python train.py --num_attention_heads=16 --num_key_value_heads=16 --head_dim=64 --positions="rope" --rope_theta=10000.0 --rope_fraction=1.0 --init_std_qkv=0.0209 --init_out_by_depth=true --lr_head=0.00532 --decay_fraction=1.0 --batch_tokens=131072 --train_tokens=872600000 --dataset="wikipedia_en"
Each number is 500 + 25 x the weight over its row's rms, rounded and kept within 0 to 999. Layers, rows and columns count from 0. Numbers have three digits each. The size before them is the row's rms in percent of the matrix's.

# v: layer 6 attention value, 1024x1024, rms 0.0191, rows 880-915, columns 832-895
# o: layer 6 attention output (transposed), 1024x1024, rms 0.0164, rows 880-915, columns 832-895
# q: layer 6 attention query, 1024x1024, rms 0.0222, rows 896-959, columns 832-895
# k: layer 6 attention key, 1024x1024, rms 0.0208, rows 896-959, columns 832-895
v880 084:482504529469510515460410547468540527524501471514495488521501491466465495507507507465503489496490500525502510444488572515488511485491515484511515508467504516517469514491498519488529471482483497
o880 080:494507497519507506521517499536443437524479486480504487474501508510512500527542481529511492534531497478501479469487446507488457545505452537484526498520496484490484450506497505506482542513472490
v881 087:498477520514516503480471488546498498502485480489498504518492460516491543498479514467508463510473510465511512501499546472512520483461515523499518454526467520471471490501525482496475506481495457
o881 085:507513485458525470523494531496505471507502525483492511510509542547492454508497497548508516527511478537539479434509476536493509507559503473505482518518488494520511460507499537473527510463486508
v882 086:529498477522545498532552517467471517518516512497505497495481511514471526463493506503525447532482489511513509554490485522527546527504477490500524525527487495481522514489487464478503505529455475
o882 088:451426522512449462462478479518509557454487499471513520473525507485514464530536468462493495474497531501520535443486491458497469503568504546505461505458448470522515513511499507529495470491537500
v883 090:504519505501527478498562508489516510543545497509482508514550497479485543472528511502523496492514548477483514511470497532511494503493488508457554464457507540533543500514519534527456436509524519
o883 089:459554517500490474512500492460468479460477438529543494455461510516505481505512479466521529511500516513487479501508488433510476522479492496538486488561481472479501494505535499467547537536490496
v884 084:537501531539467488475529498487500514531532472520472485506487508529523522513492473453504512484473499516506510483502551523454503484524519523528524504518475540531472482525549512505503451510503485
o884 082:521488507448542467519492524517486510538449510523517463498462479537491523493500496533481508531485510470481530429496481482517515504536530484480508488484499503515490481509480485500487521476469473
v885 086:473517491456504514521518550513507502520441489470518494520511513496500511556480526494493507506487534468537452483479543452474520491501500497508493487492479516496447521515534469512503528470491484
o885 085:512495505475522526477490481506525466504549466508457538503505478485471488460497523525479483539487470510532537522523532551468536463523463497520480512491491496511514445512448522507495462501490484
v886 092:488515487460511518490495525526525504479502500472472518484487482484548474516473528520485493477500526507527514497514463488531496539506515518521491507499489514484560524488498505536486500503467503
o886 086:489450493494495499503505486553496480509502514495513486521518503514475499486540492526492471493503511519507528471475513531484497441505510509495505537495479451531497485508467452500476507506505480
v887 094:484515512466484469490516496500497499507418532468490513457519479528514461472525492500508528489524481542502491515513471472493468536448507498492503486521495487527464511520495445469495527521488473
o887 099:487487483517472523503508494478508522436535497495509553537498509457490529520494496472511443469471527471499518506475520518505497478535527557492466512447487482473528516492491516523483445495524512
v888 091:509509502517483499502495498507525476503546510496498478522504492537497501486485549465486483483462498467529576527472507530506532535471474455460514468487492490453504479507512523492497511501485511
o888 095:508486527467480525491497552502469498481453483492467487525482519482514496518503479516527532507546470527486476475484502481455528483459530534541481482511472496507506518500491496475507488487506491
v889 079:483554490488526457523514496479471505481454456509495477528498541552507564473498427514514479556488434467542516479488522518453500540519464464490515527515497481514468485533461484514511503515514498
o889 073:512506534552506502450524511446509543458559488498562513468488466448525517524476481441524501458510504515488507510528488476520490502473507506477528470498517514492513508499568500561501467482509496
v890 089:451476517534494525481540519493481480505486476492477498570483508503520462477476441472455499513512503518475499488478505459474484445501490500477518508473526476523455491483446529478509512453537510
o890 091:521554486509517500534484495462515483524542471500492489514491492508508530530509549516483504517500485491505472542516495523489513517497476510494498527530511505486520494525564540520488514498482515
v891 085:546528534492481538500489470533520559479510499494482476505531473477495518497469546506529529502451491490480491497536527577502526512535515492539496493479520522532513543514524479485566508507467546
o891 082:481481500550497535503504539438501486462506451522513482487464542488534515497506469488516492482542505471465447546506516430501517523402463562502494474488495485485489479501499490475486483516506480
v892 084:476473512500474475528467521513508500543505495476498536474481478458531488529505486502469490503500477473436509469498453469478478491552510501509512503485527521519500484455464534477494505509518503
o892 082:529520487532527514461514484532484541519520459520490462492477508524493511493493495535507528473474501529488480535514510508522487508463493526469504540545515501490512535521486440518515476514456467
v893 089:502530508485481510494508471499521491505537499496541511532547513497528481495530525513505532501503497515467507490483478527491495502522501444541484506496522457478513472461511538517510492500517539
o893 087:521488478508516532507459539539498482533469535477493475506513530507493465474486495500514522481511462502528479515476512469461517480413495510539495495512490506530502509515484481478477493515493476
v894 082:516495502498537533482462472496520486511538523508513501521528474486507489523504517505478500503513521467516509516492487527455486491570472523523482552515505477527513504502534514509509518514478488
o894 077:478507483533508485507484519576475490501470506490503476492492503517501463474536486504514523489506489526492504468483500488508485503427497476501530502517476487498501488512506457489505522506478527
v895 090:452518500490442472519457462496496544475505487504541496524499534502551487535504512520510526493493495492539469508501512459514498475475514445477474484550489525516498490477501527471488547503492537
o895 088:528499485460514532462498515591518489520486538492461511530537514475438499472496511505497491497477487500493516520489488529492540506472469437543508487520500494493499479498496475500535499524522493
q896 099:474495503477475486506543509524515530479510509562435493504543538491517480570508478485502499525492506528480493487548486474494485467498551531541503530498503493526510499482508513470463512526496499
k896 096:544551486462554462487462489516510522503463459482531521496513522489521554475474522515489477494533511480489518445507506545554503520454449486468502431513528470476491504526502474469535529488474489
q897 093:522471508514511496521509477469480517440490493496515504520519496448471467493511492447492476499505526482502522527495487497481522480494495467466505507476484558465545505469545504514531500446484486
k897 092:539470519493526522474467481521488515485520505516534466512511531512518476489532476495493500504491498528483487537525468515481489531472493526487475467536500472494498495479465496515515482506478499
q898 123:508560447537493550515472502529483477504467528468504506487516542547473455511492501507471510494513530525528513480498469491486519516484515451504492521430499498524521523516494516483530499506513497
k898 087:454538511451537472502476466516468506506560497518530483518487474495509463497503516486527526550483464513507509496518514498477530452525467502535483491529500524481473507531458545480487501501510491
q899 126:535485520521508438470500474500497484481529492532546506491477477458518508519486509486543509495545492456468504544481523459515517532478465530518500493505491485499486514504509514517527487429516545
k899 086:511499479501479492491485501485509491522538500502504533497513486491465504499478521492505458525481463513493469465522495544486489465492526523478524499492527507539514533481497552470474495537481492
q900 135:544496496491496461436493513465500498486496510490525517482461459475518502517503478495520494507512503468465498503497499520570473489523518486499521481505472485491506495495505458500453492477529493
k900 099:517489519521528452524470519437511482476536494522510504485496467526504511468553516500522526534471499540490553532516483550525500504519507544501486502489513498560479470502486520542473456517524518
q901 101:490496532458524522478543557482499478528529453515529479509465486515530533520448474521487485527466529515489488536512499479530592536523464508491483422504477502514475485515479490493475505526509494
k901 095:498518454470479490505526486533517528491475508447481512485528529507519508466462505532497475457508483450456481503459517488503516536505469494455496503512509486479516494509517472523517514494499480
q902 098:494487537528529541508490478539527501502466504487511509517482541524481472450525522540507504511490546548531488500533533502457529474487505522515513533510477505459507495519484435494512455507527440
k902 102:465495480486469499511517519499525513542493488525469513490502503470532463491455486501499495492526501469510550470477502491546468508531481451487525506498482505520508474526484527504478479522501545
q903 102:557510520513512485518516471467483484472468514507484475498501488469459478521513554492486516530505493441502470471479509506571520523483437502505510503478505511514480500457485507486514516456527535
k903 086:502485489502510472473501521480515519472499503487478535523524499499500500496522494519508497480463502526473472494484475503496470523521531583507486494532516457535476456505511493529482485530485505
q904 126:556538466520565532476505499492541449527497479471497530484526470440476532504514460518459498469515514526493495468471500524520522519476462506476491489518474476457490480474523477516526519503511506
k904 095:539508524493467512510477515531501507476514506473508501469551507488466488511466526551530483518516509504522525500509446537491518491451482483521500475517466511515524503536474540488519519463508513
q905 109:461484498509517523559516520496523486540531504509457459516497526499503523492484505514476506466471483514500525479518512505451503458505523449515494498491523518498483511529499497497491495546509515
k905 097:547474469548533517458486470544504472469447486444521523525518515475500523490530492476468481485485527476489465521504518467530477561478488529524494485552522487459512476467495471525512489525519487
q906 101:440465513501490523555469513494487500485491529498494506465508527489478562501517512533466495514528514486487482448525457509449503495539486444494489477504525469478510487513507512493551498546493529
k906 095:522483520472522522465489513535484472474500510472522519516504489493450468486513461497558505483511498486497512532492522502515477491502514549535485526502524492535522504499493504550477495539508459
q907 089:472500457483522487505523438487496457485493518525503486528511512514565498527497508518499521487488510511490514511480479517495531489502506546548520513495483551520525533507497490493527525463565511
k907 094:477489512523510489510493499447466504489499481500478479503517516520496514480508464506490509492490469505495475494515446469460483502464517504478539521488496470491465483462512472473523517505485501
q908 100:518535511467472462464456492498510501499499516481484491517512529477501488472518493488480497482476495499536507515469507540543504486539512547510505455501496487519479473481548472475499485492517459
k908 098:504475474477506538481525521459494505510526550511452533491499499486436528512483501514532514493509484579518511525516569458466516524520480526458509513511514481511490513539499427515476515505502481
q909 099:477473485504450511497506506492515476505524504467488527496483511485500495475488558451499502495481453494493489504539527502564447455486454451500481494540505495448521484521487507509502512519515468
k909 092:507455511501508539519459547505516492486489519482518529552508482470475457516514455473535468478470496497468458545460532520521500476528549502544467509483522573511499493540507521535462497502516454
q910 092:461522484493484480515485547491511492478484517465491508459472473524495478517516493506526504532511502483494458514503479482506477478445518481540500504467484552482553511502479473439484501461548511
k910 099:509482490529527506513513531501461439526471495492507494486512544494429518500514481480492503542480479517500547543531501473538480513524524499522518534511481506525498514488537494531460511518510483
q911 093:501533508497506480479526473478521528526503502506495518483462425515549494484505494525457501516492536484493490503438463495560523537466472507497510459492492471523499511489484493499486533465506543
k911 097:517501490475515483509502508473456497498506483486537497509543520478500518522517489549473484469557506485497517461482500495478531495450469460461533496466494510514487520453517455476540493460498478
q912 093:502490523482483513485493482517498498519503511504517440528466512548519488497476492515466535495495505482529504470533505519455521489501486536496493524475486503528514554550500519532513541531521512
k912 091:474481508472511517475498467460505498497529485504432506460496473502473484473489520493525504536513515488504507480518502451532498505515488524501475476533508490465465473474487499493475528512484503
q913 089:486404515538486515503469486542478479493498487519507510480522562470498490535470483475524517502482483509489504496531518509485489524537504532519479538521481505491511496519453510474491449541519457
k913 095:470498505491507471526488515471508477475509466516457516470461457485519491455444540461511521533480539510491523474496490486550483478550521533518479477512452516487472490518546532491480558511507496
q914 090:487457502521510469534584499475513549513516502502517477503497455434541487538474467478492467467493498459447507566477483510533494451497499464534480516509529555519528510493530480519532518488510521
k914 095:524542512524516515505469504478511506493492513510472515453549540522449542499500498544508480463533483513517502487441504515485505564478490493496548513479475488584534464456505499496541500465508473
q915 096:487522524514508467513524470467541479466545494493561503468466453492524507461534492521452457526489506516500501555526477508566512471531466538479513458529503491515454497498492508520488559514495492
k915 093:507531507485484491502520439553492493483512473505508465524558502491521498547465530515509500479535520460481494491454492508521500502461527434519559508514543503475502554527478511478542500445514478
q916 098:475471467492478498477540498510478478475428507491483514495503463501485494526489468529489509457511509522516500452495497470413522494465500471493486485504546515465518531509478478499528520492500477
k916 091:469533480499472508538515481491501515493513488504544473507492496495505497484523569501447530501501491460494490489525473488488483487539464525494471496464506471493463501495536535478484568529500546
q917 095:485497479465489462489534502479485515459489537502481473507505450489528492547493473501508551533509496482489479540460504481467541490476550501515485531476485524509487490532471536494513534473515524
k917 099:526479476515511494502553486481512497517492478534503505474442472477472522481505480469503485484490522486499502480455522452505517521483496522436474466509470483485522524492498463466503520483507464
q918 092:502496521481509533506504511486433441524467450464510511492534584523435494467506471545499536461476519548494490479546505516508440506506518488467520493511494464471548490489509506503511465501504502
k918 094:499489471486519492518493505518504542503489523550527471499498520541491487464520524477487526532465455517514497530532516487481506474450521544500465508533540460507481467509475528506508469543496484
q919 095:436494431489518532493488508502529518491525547474475504543495467495500554518471476518441496494541502473480482448520471457478524516511525463501496488472502500482488568526497486491517541486524514
k919 097:470486490508497514484518477483445489507481473504485537464520501520478517462486496513486506522543500433488525525506490474507502499492473444501528532461489495507509517480474502526500532521508526
q920 098:488506492458469539506463525529501505504462449463450507480525553510471499458508529535497544461521499527527495452551496484481526518507520483487518532502520464481459519512480542510540454555501527
k920 101:487497462473498481458478532492482497521506485511520540482482497478476495449549487469491498531508469460488493519536520443540486531492466488512506506538540487503486470523471528576453487559489513
q921 093:450489500555556472516461500547480505465520480544531490503488458486496474463503448493495485515490487517466520475520520455507531506505539505534481501477491462443481489509505500475523480496523496
k921 101:529482503489477496439531481511495482528523502456491465515469497502503479464480485488442527485514488500550515469518490457440493503487458499482530529551538504475518490510520470481535474461502496
q922 089:439444524488487470510444511488468526485499533473458484515519454439510517564516506484531458496523533479508465501449491488509507487522544458551498500445515513518493530461481469523496509449517487
k922 102:562494483491517514465517510498494481510508505506511534487552518521477514509483454496512476515552515521511496511494511527507461540458481472498515497485536466513534483486467436507514453424535490
q923 096:433532498487511470520488477473515473513505522503549491462449449503550464501546524482479506485494494505500518500487487481529503506547506497518541476540502508491482552501538488493471540504527504
k923 092:503495501503471477503579472512499512473504561492524473503506500487467512542495508502524483472518539473508488480464526493471539502490490450517482496524491509477515499504472443449540532471521495
q924 092:511515508508504550499504516474463493493478475499508497478523509498482510535509479485516489470476492498497497513537536498433519515492481524512527539520485505514493513438511516545496530537458509
k924 100:515487471468535514513474507475499494483536523498511491522430470516450468516489479485498518537485522514525535516555509502542464516497547483524451509522469506466496492505486510549487502512503494
q925 095:472486535494490500501465513547491483489518514468504479492498566474542509474530500538498502463529532487465518496518498501536460474461496494512490491490488493469509459563442499486500476532479492
k925 098:448507488525511487515519524523476460514504467484533486503525479451507512495502542501469520471495481528521462515501533468503517471532483501464523474491521488519500475497493500494499495526507469
q926 096:539541468519516546506535514501536498517545471513472498485557549520450496511542503528508524494489477518515508531526500527489477506446479538466513531483493448529528467500518527500482467511463523
k926 097:515459465506515521506476522488508502500471463486495485492456523514537458494515507444479510553469488457507524506553473491537471477492501470483503542506528507493505497497499554511489470536492517
q927 099:513476519498511548474498546497472505473467514480504486497508503486500540504439448480501509508486507489482471430464539517459517497476474485505488479489488503527511511486480476511495538488512477
k927 097:493496474452487470497515554475483491542513479498515544498504472522499498479488440509530453515493512470520537522471553501542514512538530521485467477491534494499480461537523481529477472468478445
q928 099:536520506501457505473503512491500514445508508512519486486484488471510541526498503496502523486467495520485487480483499527471501494479505508476483497470485483516491487507494487495552497470530484
k928 101:511520546489462470527522490518527491464503518537494499514520487455514502524550540494522495473498506533487469532449478497508497520538533598528471481519465508539482510481502529484462487469500517
q929 098:515480507468470476475530514522505508471484508525501482527481509506501464499476493531471505503507464485518493479487488473468525438478514476467535480480479501542478503509462507463552487470529493
k929 101:533534470504522543526468515483508523538477496483504488509471548496531492487508506524500513533466478526504512499489488476470476481533491521453525545453485491519501504483554512477506513468451537
q930 098:511536524516512503534507523502472489526534520507469500503492505543536514466516533505517521519456527520508511506527475503512464525560460525507505515493493463494532470490529508533489449506481492
k930 092:471466528497469474525451505510520468504494475511468499512502493469495502502474540504542504516492532501474447514543513489507502482501456515503473428494433489456494482504473531565484510522476478
q931 098:491483495525524517512520496508520492498557517505477497505533551519468502497521507525484513488459505549498533476542470508485473524488446503487485533496505526486510500538491535516499487535486444
k931 104:498461511498503469503524508484496505523519509479520478496444487499527504495484513501437528551437488500504506500535499481517475494494480498499503523505507477502463467484518510512485491536474490
q932 102:476492514521538500519512511507521489504495507491496466462511531497485530493510477484436523507492495508485483453523533506475482498524465469489516535415469481511533523518506503538485543522526514
k932 100:505492506509401464525518527488508491467515473471490494527471508464502475526458522495500501520466505481512526498506499463512517484538471452529475498460505497483482498534510547532509509524502525
q933 096:502452526485513504484459527504498542505486548546489486493484483466485492510422492495497504490536531458440481505485495492474535490492505532502509472480477501484487528548427511539521536469476483
k933 100:490507518506439479502488511500485499531487470515496502498514531471497504504495507517525486503500543493533477488459487482474510453527502526476491487459470507466478504522506538490494501466509570
q934 094:470499471484494536517538534497506489472530522484513510464524510498508551498496531495496509544489529492518475493557469508529515527530476495474523536481454512534513503532483533505484550506529493
k934 104:504500550461488468441498524516460496488503497450498505485503566447504497519508504513520493562488519502489510456571489539489525520534452538545507520512488501515468524517512558486511488493492499
q935 096:512539489470489517523473475515501481516533507546521542527542458505476455498491433522486515488501492506512478506456462507473555531524542494484470494494489478526476503468469471478538514479530503
k935 097:525488504475514510461517479427489467527474510481464553519469523517528534472488488504477503508489510449517465492492477461522520544576499496501502542492455508511481494482552473452477507519483521
q936 098:491548482500479520495505490458500534481498515557446485495526487494493469459500537515492525479488471562458464472476497538476475516502492514440503495492502496512539473470530534477483475501457514
k936 112:466508420502495531533464524484518527492522501516502510500482475471543480528498527475456487529412524487481480513465538476515537527493490516470479448468503521519479489489497521530445500535449495
q937 096:448462510462529493483494531463523486508443506430526515518513502496505516482462477474487450545542504468517511515478527506531495501489514496522513494449517526532488534532471525570506503457531475
k937 107:516501494436502498472512533501483493541505527493529535480488524520485473450508445486519471488564494495520549477483491548518484501522461465505495531533550456528509484499504479539526506481496533
q938 100:496537477483494495525537520511524478449481483458517542527503497530520509468478503493448511484486495472505448499503453500472488500531523431508538536473513461522457544543476523472489483474515521
k938 100:467525494509504489523493527472498511498479491477474486495453501475533474490525508509485499539493521481489529506450485486494489499557462463465512476483508491507538525494525507492464534492483555
q939 093:493513511495519492519510517473491482563467436576473508492478507527492523488501477499544496542481479532521506494520527494485538537552490501539464555475508459549516466475525565525504481552498519
k939 103:527480487457483497537501524431482513510527540528465511497470506534482515541486518460520473514456526485506524493513547518489512485471522524525471527484485491488481455487489548514507491563461511
q940 098:507550470509490513530506496559531463469523510506503524464515479538499463515484522499505537501469474517480488524459454510447487492518486481486515504464471484539514503485483545477513498487531489
k940 097:455503487514501525500499530460481524488474468484493490518461500497563444526517481513526504545512486507500533520481490518528482513545517503510498556469458506538512488479501526515469506508518497
q941 102:483495494500485532506543519449502484476480479524477548493521486500473529502442523481489534545548495487535487552523491494466528478443524502467545504482500499537438535534442555486481504492468506
k941 104:502524531489511503492484533497502496508470490538453510484507492522540510505499498495516497556520499491527507477535516515483500441513546509491545513491482501503507494489525486432477476481467539
q942 105:505484454511512479454484468481496488511483516520501475485535526467527497550477498495557500496513508449494475510449512551554500539503524474518501472531485486539500527506543520469465486477485503
k942 109:520542485475542517497485508528490488514483496515523498526561531471491464525473481501519452444535495463501514492456502545511529535517481488516514465520495505501553528480483515521529496477500548
q943 094:507504511489511500526503487468527525534506462554499493479488498516517504495517499531514488501496526510499531514523526508535511527510504516510454520509510512487533492492544527573433493529476511
k943 109:484503543505512472527478520466529544526565511514465498509485479487511529512529520488489501528451520578509461504505513524507498486495508578502446470460502490456479458509465541542462491500456495
q944 098:502558491499447493480468468515492485498483465545477488469465520472499511477512510492543530487522517548513517462507499482476520523502501464462456498537508478524482462474492506455541495503466512
k944 103:493500494461497518488507510440510526537523495510491544494511476491485542503475514457482509520495491473519488485493529498518544501480512476483490499531512501509480456464478504501468476514513450
q945 099:522532504483462485480467481505493479501524510522497524462518521540526535553481507488526488505458522517467499537499517543484481464461519490492495522477495479561466485506465503461523448494504493
k945 109:502537506506501490520492492488481496483447461516534452501532512516516478531521483493505527531497468504522493508462470498505470454505541456471515530453501538542489529505512553477492504470503491
q946 096:459469488504496493493504519508501520533473520460518489530459477481546520499467461488501477539467488475508487491521538494565520480467483465530481504482534539499455497594477487506484546510526458
k946 098:519487493474499500455497504488475514505493512468517540484477508519485546488509498532494452498512516492526509483522503517499534481530452485518510519482523472453512524513504507504526536493531500
q947 099:507505494470495478478483496504487520464465487478500514487531507472522517497547523469527470506484517523514514485550481557526529492511527485548498517512519550527508457505499496538468488514478505
k947 113:502532527477526475511489459543504543486505503500526461531489484476471498475491513461499526499484497539502521489497498546506505448483499460506503483547544523480488515510466508444516503488507488
q948 096:526556508477432491504512503547494526510498491471502481490508540491504478455514522533511541484503492574501508468520476509489507469540472452505483477503506478479523477444518512471505508515527488
k948 112:501497511470484435465527500504497522503515464524515501512500498482571493472506515479501542515476472531521502497522518514516534515519476529469461518508521461540470467514471495497463518517490501
q949 097:499494523510444513515543519496519531499528493471525480525478466476525455439519521505483554519524539481437468495497525442487504500533482473564487490485536520476518492532493473504466533499517495
k949 104:489487524507492441498529476521504488515524514453509488463459503472509479486513506534496512498448525497485488521506516465481501557472466520495461521504486463503472484489488503528489539495493509
q950 096:506548477497504500482447448478508493471484476532511496501490520479473499472525485523456514474532443520512523475469461510490509493508510478505529512529508481491476494459501457474571505487501518
k950 108:525521494497531523502484490497526547468508523501465508540452462543522476495505478515511491462506470495539453495463486454530437477513502497469512484510493504505495486507526480505480467491499515
q951 093:474509499503511489476485524489501557478506528479506496515479536502536492487457510486490454519469485485463484493499521544513488513500504456481511529436536534490473497559494483509522530489494480
k951 093:464527507526486505455506486518514529484481448454552492471554491520506513485493511489492471550486512469504509486469508500506485529503493456522515501480502562488506541487517487487541495459497534
q952 093:534522503495490482517520502500488478517516489548467529493530496500502530511516451524500509465517519512463521458496461485458549532531504495492496509520472495472530464442518482539543498511474507
k952 104:484521541512500488501525506448514508488531526505464517506496487480547534481491520489512511498509499547485429515476517471540491548522507543481507461535520493531482469462488448472499474516503483
q953 098:538499483464513482552504493481525456477519445525459514469517511531491512526492476517514473484475526505542487551527454458453513521471502483482524524503505466521523510473524499464524483513469527
k953 102:504482534505512479562466526481519447487474469505510487471467468488465484531499502482514481523497510485480493551501529508498476514472528451539486441483469528504473513508497564499484507490506474
q954 098:488486492550505523508512501534493518534538525510471506501432502513493471492494514512473491496484476547478518473515482473533488471524511554483490520494497535469479465527526451463479485522475520
k954 117:459489494527493495493489471501537535489519532479494465477493472526503518508491533506461502490452496496529457482497484456498512474527527500497487518484462498455472504482542508471488466514503456
q955 101:519533506511509492516436511502476517492538481528495543495519480488486478494483518468478458499505500498466541479484486530499491519555508481561491514525501477478517463477529516554480487534518544
k955 114:469506509504518462516485503496537513462525476509487477516521466482582472472481507469451522491478511511468506494465460526503494505531490454493495450514516527484475467483486497488531450476461509
q956 103:485489508482487483467458462521509503487530481488477461476450534478484517459463534548507500544511535559532529481524485506501511457470490506492515507494512507493452471541504490485501458528471508
k956 107:493493530472453448457497509546549529491479502513518468510482481495507481464487514531522509518479544505509488486478526505497524503504493472506493471540514501474459492487482528455478453456497486
q957 094:542486499511469512486494505528511531505566525527510486542496525518504499504483491514513483512452466525491537511506515497557441479477503503489440477514497521532502452544476495449494466505520466
k957 103:486511512521507499504489480546480540478470499465533457504509490555477494499517491499448504486457479527490502478498507489536473502494540496533538554483528510553487502525476511499540474506513456
q958 090:510451499523501471492447485544522523512537521514479483500478505476530453524466530483509486492462493515497513503491528501503453494511512504515499465464503519478460488558485478476482470491477508
k958 103:469487529513542513509476498521521523483499481499502480485534514541499463498500530517489505478471484501513509477449489511480501521515483456487505458477459519477506514511513491480493427461483506
q959 102:516465533510498519448495508520475487514490535496451492489526490484496527530511503481520482511545514498522514505507460482483521500442538512486511458498449517487496498531501485523502472478455512
k959 109:477514531504503498500484535539478491491490494533464483460545528504439500496468507509535516513532509502497508479533491520511554499510510492522516484529462501499507477493502499470507502477532532
v896 091:517504467505455538498533523486500487462488478482457511527468485506485543515480557489511525529494502500481537471504456522481475472473484492538517462508486470505513522501474540516471492507473493
o896 080:507507521503522525519515493489553489512509479506566482484506450492503508513492472480529498505471510487526484530514465503518482573502501531479491475475519526509470492500490502525494490509542476
v897 089:546534501501483485537441481490483557501490506434485482490532510531521470491489505570504527505488508511481507466473497514479495482487490490502490510488480496492506495487505489491539497519483482
o897 081:541479482492496485475513490540517507521530517471483512506497533487455499465502506543461504489499530509503524438501510505470511478510493486467494546515455502540519478493488482496496504494508525
v898 093:462474500494528554481509524488475450484498470523516499486503469465482531469488525475493508493490489510500553471498502514508491463516468500486522514531490540494451479464519463522512450561519478
o898 091:441502524493489484561493517468505549480471499500490468516502467505525472517491531460532496509494503479477476512520523511518499500510500472494496435481537488510515489510517519507502473476482496
v899 098:492495531513549496546544492473497485508476518555478510528457477485471448514502527495521506506527482491500458527501489499507518517483524500491474533470538520532493541511495487506491495501489441
o899 099:476549529499513517509493526513516465493453494490512524520480499460498487510497534491473493496528551468468499529487525483480519546531510499495495477510500484512502484496492537496524524488507514
v900 088:492511506519520506491488484512538465503505512533494472505547506520511483519493458492483554521520472508525508571494488545513475482533538505574507516485470481506470496534539495504493475513526501
o900 084:505484473484480464494528523524471520511526516484474490480499534497496491466456509553478493471510497500480485443514484477449477454503488493510500470508495489504512475486470484476506500506457516
v901 100:453479542520491500501496514536498537498528539419463502487545504524521445499514508489493543467500523479499513444512495515502526503495501467518516482537501490482537471469503517515485506500506557
o901 104:486484469542518518464478487508470518498521483565515493472516536516478552491534476504477521447488505513531540537510484477541484487478514482450490507489469523487501482498486473481551528519516484
v902 092:502530480536503484495497511506501510496490495529478495436553552517522518488493469512476514481541533439486463512507498488498503485477530478478512496444466507506492485496513496457529479467524524
o902 081:546490488467480452500485485579499496503518524506473509492519510493464497499503515520453498513472481507501501467498506478472500464515498473503504534499464486509499471500482506493493517508495496
v903 095:510520510530452523500439494541487496470531523478473508489501482504496526499478473480512489491490528509479518437483509496529476461440496515459509497453521500514508501474468494505513480508485496
o903 098:569446520472510524467495520507524461524532527516519517497508523456498510525518498515471504508486487526497483483507502489493495507466485509521492505538536495522515476541481476511485538523495460
v904 103:501500515486510516522450505525474501506519511449471484509461472542506471493486498548482482514504473535507477485494499553526530497459482452474492501499499505515488480446458481517502523467492517
o904 107:501492481536486504484500515472449519498527492477468505504537519493498502505531448470476523489506513465496493508497487483526508497496492542440480505499498475470482499507498483505515499467509456
v905 090:508474503526522469485523467477505516494506476526524489526498488508469499482555460450517474515477451501496549512485472462517485528521491510556495488485510489513462484488503493497517512507505485
o905 090:437522493501492529519516486428491490481473504454501463522484495479513499510495512501490487515549531511466453537491512492523544481524533502501492488488507521490472530513571486503507521488493495
v906 090:479482488460510539501486495443505483484512469513485473527511474504486482490503546505486456545511507478512514528481488511534467530534480510497534521510544477486463477483477517505476519499501506
o906 091:539509492484507460495499501552511487512532526495495515457498518502498511493497472552540542463518495527480517474477528508497504487481449487484473503512512470515537485520510465523549458478489485
v907 097:540514508492510475556513481485536493486504513558495455509468534541488491501539525497501544512464497516476514525496508453487486514509480506457489522457470497539517526512517499451443519519480502
o907 103:494476464494537486536506493504493530501487521468503516506477473459525497519503533505501442522520522463485464507504494455522562521502487529510497509497520487470493507514471542510454495507491530
v908 098:521506482501537503493502501495461461471498532507518482523465500534497510496501552517448508489512478517468530530501537502482508495515478476545508490481464483459531453508519520526473548529494529
o908 095:486532505510431476476483498440524501500544443475497487521520510520506559492537449483517500468515538473533482516499459470532500503460476502452485488495530457493497520512528475526500486502492517
v909 084:481487497514491453498500541539513555519478506467472493506479520465512519531467505487530456524494510510521513481513489459522499502533482496506471503516445510512490484532452518510531538507538481
o909 080:465496495527524531511512515410504455480517465520548535492479458514527467522504508453494484525501483490497452517506473509543466525484513510506481478500547516507470519501573504530484499491481480
v910 091:483490464487460470505498446506489505517509473489469480510482487498487517528474520518486452461496566504505495511502497510515503486458499498454519495488539503533505542505520528465525479492469459
o910 091:538509502504507492525508556465514469533519534504512516468506553517476498469502468507510540478511498532512488521508495478491501533512514523479531521494469485528527471528474519512458511530497569
v911 100:490502534511492495464571550532492499496474485518511512493523493535494532478515513507498514520483453508487520467526489529557492464504511505509474490500503484503518462552457497520490520494517521
o911 105:483498522497534500525473476453502504506526487520509451503486466486514462504497506517487506529467518485510545520500492494514467517541471502539473531558540493486503482482533501502508472482530498
v912 094:507536466500532509475523468498514515534492533512520468493487524545482473476555450500474530520486467505505505487490507469512517541585511502485528549501505496535544492550524532517478512489529541
o912 098:456519500471493509518483499474499502483465509535490504499496483484537457497466537492534445474505494507504494511526516469472480508495528511513487487524489521456522507510538486506476501509473531
v913 096:487539513499499519520532489471518467481512491518526511500536526470494477495531487487479529514488474491462481524511496447511509473541531540535490500504481543547488502505506518528474537481479491
o913 100:458450467460521498512496515469488491513480509501505500497436493490494538540449527491519440537501531490462463497518494499509477502529487488524474470503571489491487506494517511484500467527497504
v914 096:533521532520522515513452516480560522489486455453505456510514489472506458494508520447524496496513521496545512551481485517531524509513539496495503513520561481501480492472505472503517496510512500
o914 094:484485500492493479498517467556497492504517565497490479515492492494504485477491458541473542470545519505465502492478480458468511482466482518514459495502487465482508510496435505501488506473529492
v915 088:488488497523469476532489534462524474473520529457518485458502515500512470492495471509493515456522521514549545483492478502536500484487470493466512486484504508506517465462500473473521499520491498
o915 084:528499486478518430483522502522488540521496508499469504474526491519510556512535517507474498543474499481477513499498541522496532497409458492511494533479491476444525528504469497495462492487489504